{"n_layer": 12, "d_model": 128, "n_head": 2, "n_kv_head": 2, "head_dim": 64, "d_mlp": 512, "vocab_size": 4096, "activation": "gelu", "norm": "rmsnorm", "norm_place": "pre", "norm_eps": 1e-05, "positions": "learned", "qk_norm": false, "attn_scale": 0.125, "bias": "none", "tie_embeddings": false, "parallel_block": false, "extras": ["capped logits"], "init": "normal", "init_std_qkv": 0.0273, "init_std_o": 0.00558, "init_std_up": 0.0273, "init_std_down": 0.00558, "init_out_by_depth": true, "optimizer": "muon_variant", "lr": 0.0084, "lr_mult_down": 2.0, "beta1": 0.9, "lr_head": 0.00459, "grad_clip": 0.5, "warmup_steps": 200, "schedule": "wsd", "decay_fraction": 1.0, "decay_shape": "linear", "final_lr_fraction": 0.0, "batch_tokens": 16384, "seq_len": 1024, "doc_mask": true, "train_tokens": 209000000, "steps": 12757, "dataset": "wikipedia_en"}
Each number is 128 + 32 x the weight over its row's rms, rounded and kept within 0 to 255. Layers, rows and columns count from 0. Numbers have three digits each. The size before them is the row's rms in percent of the matrix's.

# layer 7 attention query, 128x128, rms 0.124, rows 0-25, columns 0-127
110:118161115164112130150098177121189144101127113070118108179115169102136186096194120141096110183100088112086164115160052143111144157119059122080145127125112114137171166090146187116136135132096073126115230135114186156084081112141091125103081074113132124139147135069102110155132179162128081148170112129114139096096122141080141095154129167135142128075134099100144173152077148154131100132128
100:141165142151098130130102099140195153124122126114136084079171142113132079129132128133117040156070142137091113103134167121161181201154158125053204164124124118182133148096121098175141132108124113158162084118132095100181088148147183094148173083147056116096151088153160174123113101107091135185092120157113115160121121145118119138176142106116163136104125109149141133156087206150140078161172
104:127197151145173122133131155091162127091118095141178171165141119123185125099123145155094201152114083093143142168101098141146119150178087109110113143111099078102188130133101117137190088143114097152143168166136080133103105132160133139153155080160097123151067080180115152135112116125107088110131105151118121045221182105109158132073100146194165062108123194145109116119132140127157128152126
112:121147160155075060166120191163123114078137101139122136082143100063151119077118136126155187163054133096122103135094108111168135075155119172115127120137113054104104138095124173122156111101117147164100067124160125157160058071107107151082155124157076129141078109137126127135220139119140146133142109072106153109166145118096073123116125132101129058102084189164149132125112100109105133087138
093:093152129081161173175146137147073114150168142070167081096157144075098155143127175104149155140169136076094112108113134080170112161138044141136192111103134076186096187144106152106124084125179127112101149133158155032102079131133105139083143188120052111134157181147142130160104136128145156167141073125139169100184136127125087109150134103173143096100163130128112140128165128108122122122113
099:119114114130071085147126130116056173199147145124132104094169181119084148098139069148120111149131140146141138065136132169106146137125138089136162068090135137082091124132095121091076123120139110177122146142071088181091076097133071101128150152113051114130172104143156156140128159140022115151107112155167138103143121143094149158140097121161162136143102169162155153162151161108137140030124
098:077142104119150124059113137139155147152132144124114117103131093212127180135101115139090164110075140183109133111137145171133094115179136100095178090094140174189105163149107126115153118093143158126114106115127130197154162137149137115077114098143142096158139096130157133113140164128153094155173175126182117136058112150132095138157121151128037190104157106161183128101219147148100068185102
098:092114128122108086141120131132062101060088139131161106119131104163120189115123072140129112129148114153134151132149194131109110112176098082142146143158109177135128166084208106148103093130134142117111153085169129171160119172037109133116129123102122133137164085128125083145129083156141119067171177190160117211101171112177083116148125156095164094158120112093160076141205151127168125106121
093:156083135120130160170131136122097084099119092172119067151188101119138114087107126157151093151111187112126131115138077183090095121064089126096137120146101067125104089165101155117200062114113106153139137120160175107125131163136126121118120120187092169154074124138096110127065136134158127065155158096165124143065106119128114126167105022155125131101112096086122194153093147127170122172142
107:098159174126122083132137176105126104108097123126163179157117088159111167120102096127090092115109122151135067094066123160180142124101172114128163090124134167160161064081108140139082193115113128169175183119098186132050094114116170121132077093159103132147113134166103124120105190143138119180108150148113122125075120134129095135117104198138083155121119076061163177147111139056114165148137
104:083077135108105185123135114121129149124188142115101200116092165099098109131142129080165189150140129130093095139119138129132159125125073110116170083133109119191179143134082138205098127147120156109156148115145127156144182144136150093126104096070060108037107112073143109154103136090168082192132099085137108140151136173174075111119176104126152123133171074129117141130191119156098175098117
109:114123135172128075142123159145129099144121146093115115150075157116146107138104138110176113138105134056081117142179134142159141088108105115112164124131097105052122111148116162187168102146127133149120146068140128181198131079071158073078078148204154132142104186132147100174085109138148144160119140162116120118159141203138145145081112110126151135087051090085109107139074118116161127192074
113:185155097115070102101091130162141112145129122114125129132148152142125145139123097184105086103170128112171137089093129120164144150048128124100097114122076118155141131173121119107170125159168113138184159129118113085113128138241147074025102144147128172115085164117119114060086143157144124149118157095111198150111096128146154123183121181141098115147134153135107139114058142203139169158127
092:135083127100060139217167127172151107128145132124081124095106142128098149107170173060113126094123094120154131153137093093120182040166159094154155122213108120129122165102147097120096106086144098092142079165168169130162159163172089099121090119123136126175086115120166127132067115141138090134133075135099169114145119158171173061155145125137076113108187152155126140120128101117080149118092
102:113133172206080117109136113037130189110127144081053129138110112187125142086057131156098119108116180096153162098147078125099114165106099145118181187184115138087133139119158138145138156170108149063207143090122111126077126115175103107125061139181123110120126137174150125126136139129157105146142095116098126137106160125120168080125075146083122118138152154107121156115187113134139143066165
098:152129097115118098157116109072090128116076059100098141149086123180133175059120123156166175092094108190128092136099146124132124102140088132147111159173096143195136141121165164145100165068137124131144098073197089104106131121076101129197098131093154142150161103135117119105171178142124087139105125056143087156110146132111145098130162110050166163124132175137088097124080067121124140116175
107:123125119091114080120106157145168119077168160155164095110161138155119120112120138111153138120128091136135126160145105164115102095107105190186131158058140144181127111061154142132154158142181191150131115118130143124086080102124125119098092145043067111158164096125060097121128113126154058105143162123174112104174085133074093160095201148181145113147168086100092152077129054106128110134133
102:222151104095124116162152137131200122171112142123096144112095149120162115090149096117148121121125124124185148138125106107163035095142100131134148150133091115107159111139128143125199117159136147117081095117157133119202103121104171083234140129129115145160183172133123171203192142104091103144110181114163151106174134111162113090134115127198099119173124158110178157090103122103095128134136
108:084147139066133158071123150127082118102095126141170152137132060117103160118128111131145164080150153194081187157160101134111127135160143114190173173056096126140111064101152145125160109065090103153103069141159144134109122143118146130122130164106165177119105119132145098218113165184097142100154138157123086084161144069105079146161157198146107154114117110136141135154169121188106121101111
092:145115131088096127078128163104158177163102195183138152138166133163091088103100095099148180068162080142207101128146167066138169113179102156148133090140147118128143104063129165163123098112125146144138117137197135170110094133095130156153144080157111203118159126122124104105145190173142145102083125118157134174113080126114173148090067078140123138119137133126093133164124137148052109175102
102:182177128205176104114136147086151143141123146085124133106084124089079124078092131088176103126160074114130147105190098182141140132147211116170142138133151097110106100159145095111082094101153158168169128108139156091154099207185147149128070134090174155133198156129114169138092113067112117119102109103150102164078136127128193130156141092152129143140139135133081147194139137174136146119139
122:119135097130120101103133159130161066129091088127082145148129161179041142133123090141138132139122048133176179110111175111087157105158155113083142190157111150130133121166116118141150087134122106154072199117107092129134137162087200177148167178148120146157096156125176127111124080108151154112094148129155084143134122068158158203100126131131165145108096155147192159119089125167182085128177
103:125058124070112145099130124109130129160130156144152129118104155157079100055146113197106136043146142108113096114162093069154112147090164102165143120127196091128127136120161140146086132041129157078143145085137100113153244165151101080132097110068116127098151092157081130118117116123094158163113128159118181136110091107140082168171113158133069136169135099110152116132124109136154114140100
111:201102063130160150101106090111068107107189179125079113109131121087101164139097119141095160098166179158117110131136122147172132079148124119163096149173126114109110153135098093108115151133128106086130137172162107146140136166126184146140133160187159117195178148133096098141100122086133152155117096120124057138149128187136090202167114217102149146179183163112112137128176155096114091116172
094:173173150151124064111154139131130108136132150088094111135142142142159164178089076145111160134064115142134166090092147190146160085099131152160128133158121082108090077069121214143148084190075121163110112179143098103117141115087145116111141108160113070134133124094110193089161114102080139039105152148121125188155112098126146080129166117151115153116087141097090077153075164107129134155132
102:124156082142113154085138113135132093136145074130071153141120198140112143058067127108083086189119103156141116156099139134153070124089124113086139164182115121089157098110101115115146078129211123075128142094141101137121159154129110150097160164117132113137105174099116169106119152057167162144160118166087119137129128155131234164166165180120124084166078134121125104140132164120150106183184
# layer 7 attention key, 128x128, rms 0.122, rows 0-24, columns 0-127
113:099173117152123184147112147155146114127116139080119174166184122109117190123152129106178154152163166113069110048168106169126141145180064141129139105151103122126136138138174131177132115168106142110118165135143160167097045132155076176125055157116178133109110091146104120131088144176163124102186141125148111095131109178079147123178141160123136149090161107124110207090077118122137110090071
092:155135115122149141100158106122139151123113096087110152082198101158151077098126127136101161162113170096084078088076178105150125164089110072098173173206120130145145136108125080177147099136123195151133135117113158137197094182136195146116117108181096141163164125143124147152065078139128161198127100142117121171159118165103162140165078106127155078201087111107099106148118130125133124168141
106:112192161166149136124111152126115125089135077111161182141154081114158153112120169161121177140144069089165154142155166155166099156183123098090141106105091125172138157110130120140232142136152084149123163158119105121097122175181133162141138137180161131128073122119146158134112108092086078110130128162142117058145223101145181116115130085178136101069124149124122112156077136157192102130089
105:087177200181070144127106106204137125099094113143105153152129089120160118121110142166161157143103107135092123107137133136134164105177128159089176170156108138100130177106111110134155157154123151130084094097168086117089111128129134169155158148136092175205097131144113104151122148073161111075151105095091205066167101110086102168095160096118136102141034172155136135160124132172099089091134
094:143111160125102136128169115115147119144142096134140117142151175125118142188134151121185153144120167092127115140158085142153148096160108110106207140078167131109096184127118182090163128152163123137116126124155119086136124160122093098155102148123070064157145127153102088138099086124098159175181102128135117035213094112116142124185127108146149060183187118133089110164048064115145180114132
096:152122096093106152120172138152046106175153109144166132075131139119113171097082069136115138163115160125154164102121102111140125156109104138163122081078119133127114151139116099174081125160126138148116145158156100151131042118177128152122092169110076110114137154108162149120149178102075131151117123181118158147179085114081128131214072083139157108155128145182167149151140178134106087022154
100:162146138047134109096153060074121180128093117138157122140169157160111169115129136143104182131069097142116177110137131112139109119172087106172124108108181150123151114097152095126116156131145135078138130112104183184204154143135150122135124097064114110154120123156102141134125127157161147181171105137106117204129135198137104134128120194132080161089135088157123139065228132088172143156120
099:082124106125127066079107087085104100139140098099121148169137116137114171123117055085091157124122095126161123145129180110133127116135135137164102133136109200149149134102184181126145137151186153145084121102131179131142154149050134141111183113115133092100137054127108107114144161107164113147135180116117141087065135071054059144163141100090146140176108140125134132073192176076163150086150
095:093119130135126124129093138154130160112164060138077127154152147099122156106132142133151117099132153126102059121143107109105129099070109117144088163076097105085098127152083165121157123108109106136152116137181165147164074171133141128076123119147098057131063161176122115096128140149195246136142140067134138041101114132149127100116075115162173177088129165081139159109113124160131133166184
110:095215147153101069149092148104114102120101140106133135181122115111111162156106092159137056103089119152100124081088101140193146170129107137138118093131094163156136112119094105155099190137134142066149179088127162168067088085126218119154081101177084135132129117182141089117086154124105161160113130172131142133137088137132081135144104136154114164126134076065166162154132094090140162180139
112:127095116106119100127165078190132109148142100117161156133079157154094090169101177111149148221148186132075080134161114112144110106149147115118168120117119182161160103104077144163114100167112115160118116158132166142105246145119175162163159100097089087056142105092167113122106094136105084130191110093124128122119158162154159109165181139156092155138170100164142164139147111125114146160165
103:093113169122181123111133148140147102108102114115122127162111143093077115135113092119166073172140161095107095145162146134067144157129189111175159158125125143106180096180181155152150117102067095157129139055139125162154113137138178127093114143179142141123043164101082111168086159124122154129074176123181147051121104192154115103101147157111137110076085108110140120112094133094195087123170
116:126196093126056149113087146163097097156123183118092122096185148185171108129122109114149115101138131102104120086118136179098155131084120150200131120162151178131114108109146115127185143068133061137174124119143140094149121106156139087058136133109076137158109111124166098116117115182096114142115154163161126174127120142168180123157114128114086175125202093095049127123077103194108163172128
090:149062143060163122150088127148187084165149101078101127116127121143125164111132176092146164127085114138142102151084100103107177090184209146123159134155144123093132136096118106141128117108107163093085094168138131145094165126122119166094129112130148144126168139097101142126015127150096112178195147075172164129201065082162149116148115074131140112120175177147108168121137131123087145122101
096:103187117157113125111104123133111166128134145099118100138080070210097170093071143126138144168123146150125161132151095094113197149067136155132166174122146092108139122086155089114126127145082104085133119173108128189048127170163115129082073185116093134096098087190133159094115165128108046172165163147105142164142182123133135086183099143106172120108120132107138126147122144101165172140172
098:155127083124089070169121136122186207167116107137060117094092110115163156086153129110122143147126131190192145129104170124153069122152116134065147136118134183162115168150107163173100134090097140128113134092177110089067127121148159087153135115100146156121164061165086148104110209166127128150089158102122134159120136117116131168121155094088067165109163172180119120148128099116110127050151
111:142145134180086095107142131107189133137151154140127155137109163131136133120073179084140120101125123120083162142195135175194103107141141161114122094093111109186122120100123091121146088152221135186103162143150147092167140084143126089100072090134096117182181132128138094080111144128152151082124108108184102155136091137026082158112178131166136163131161138145166113126127133068181091124164
110:130169106156114168204149100109202111127096104095106177134121100129139150153157111108119106139145092119129166090090151118139123119174123126108129114113089101099165111138142106147117141093132160155057118197172091146185117150083153131204117124115055179174185181107132169173163196104129082120072182091138133103165155088166079127116131118172166125162125170101157091108098116168116143138138
110:088146122086090166101159176110114169172120122188154104151132106093065130122161125099141147052122117154178217123176122109198122136154111123122170143071088139128126089115097143129207093088128112194086116092136144166085142099093104154147105130131160131078118094117113101146122128167135165120133096138101158093129123059091090153146101168159082135110117046193154128139147141175123132135123
092:163157174134161091128130156141078134090090146143106151158121136203097137080113144131109109087126106172162097142124146075113165114150119129136108081105059142166172139133163104142111090163121188086158131142130098204065144171118164172118150109135085174152162142164142144144164098156123125100081093112141172133183038094085126081086115177142090157124175134139132099136128120169128048100143
095:148132075140146106112148125093146114106187108072071130084120130118104075100122107150102124077168127159123159111153117156105170096080130130159165143095130086092141120089107094141151077125153209125162172116112092077153100149115151129096086127054182152113180200174107161192103176098134164200144180155100135161084109116156200108114137170147122162124138116116096160139123156143086130138118
109:121084030091131107106144185073128121139121090137079106116148120122066131122136048130087177110142045144147162102112166105046103134137132154179137133118125093143155131126087096145132133080152093144122144159083132085112124121105151077143157111129137142176119090148137130159144084104148107146072165120171098116085139143136155183106121081071127163075059146143139161106085079128080098127139
109:159078120141121141086138140140142100141122162089119077143130148153085121088134136141117104098122142124137121089151101074178101122125143158100133126118154146108109073125183106179117094064148129070146114163144127114112194141171168108126111155085102144089166111106113153082130118101135153154151130156125167162074060054169057144205116121119037128231113155108133128162171122130142113181145
106:141121140117147194148084096173080130122141142090068140122133134212088091171123116131111148150133185199165075187144102101111101102114152137135097100154179171151100107135091101076180137061144120121118140115142106147145139160117131165186117115145172143162132116127128130130142159120089142176089092212121088169119164141110085155157117182067197132125160142105155162153173123078094106119151
100:092168130132195101078091143184076171114123140089111134137140182160184145083118098130143094140098075109137145101108101150128156164076124128151112140175086104065175137155084161108171092121140085129105103094128105092138135122122177102125090127113165086137163154103102161061133152120071117113096123106116168132150129162120092113052149143128233135068125126116105112120096150124075135059102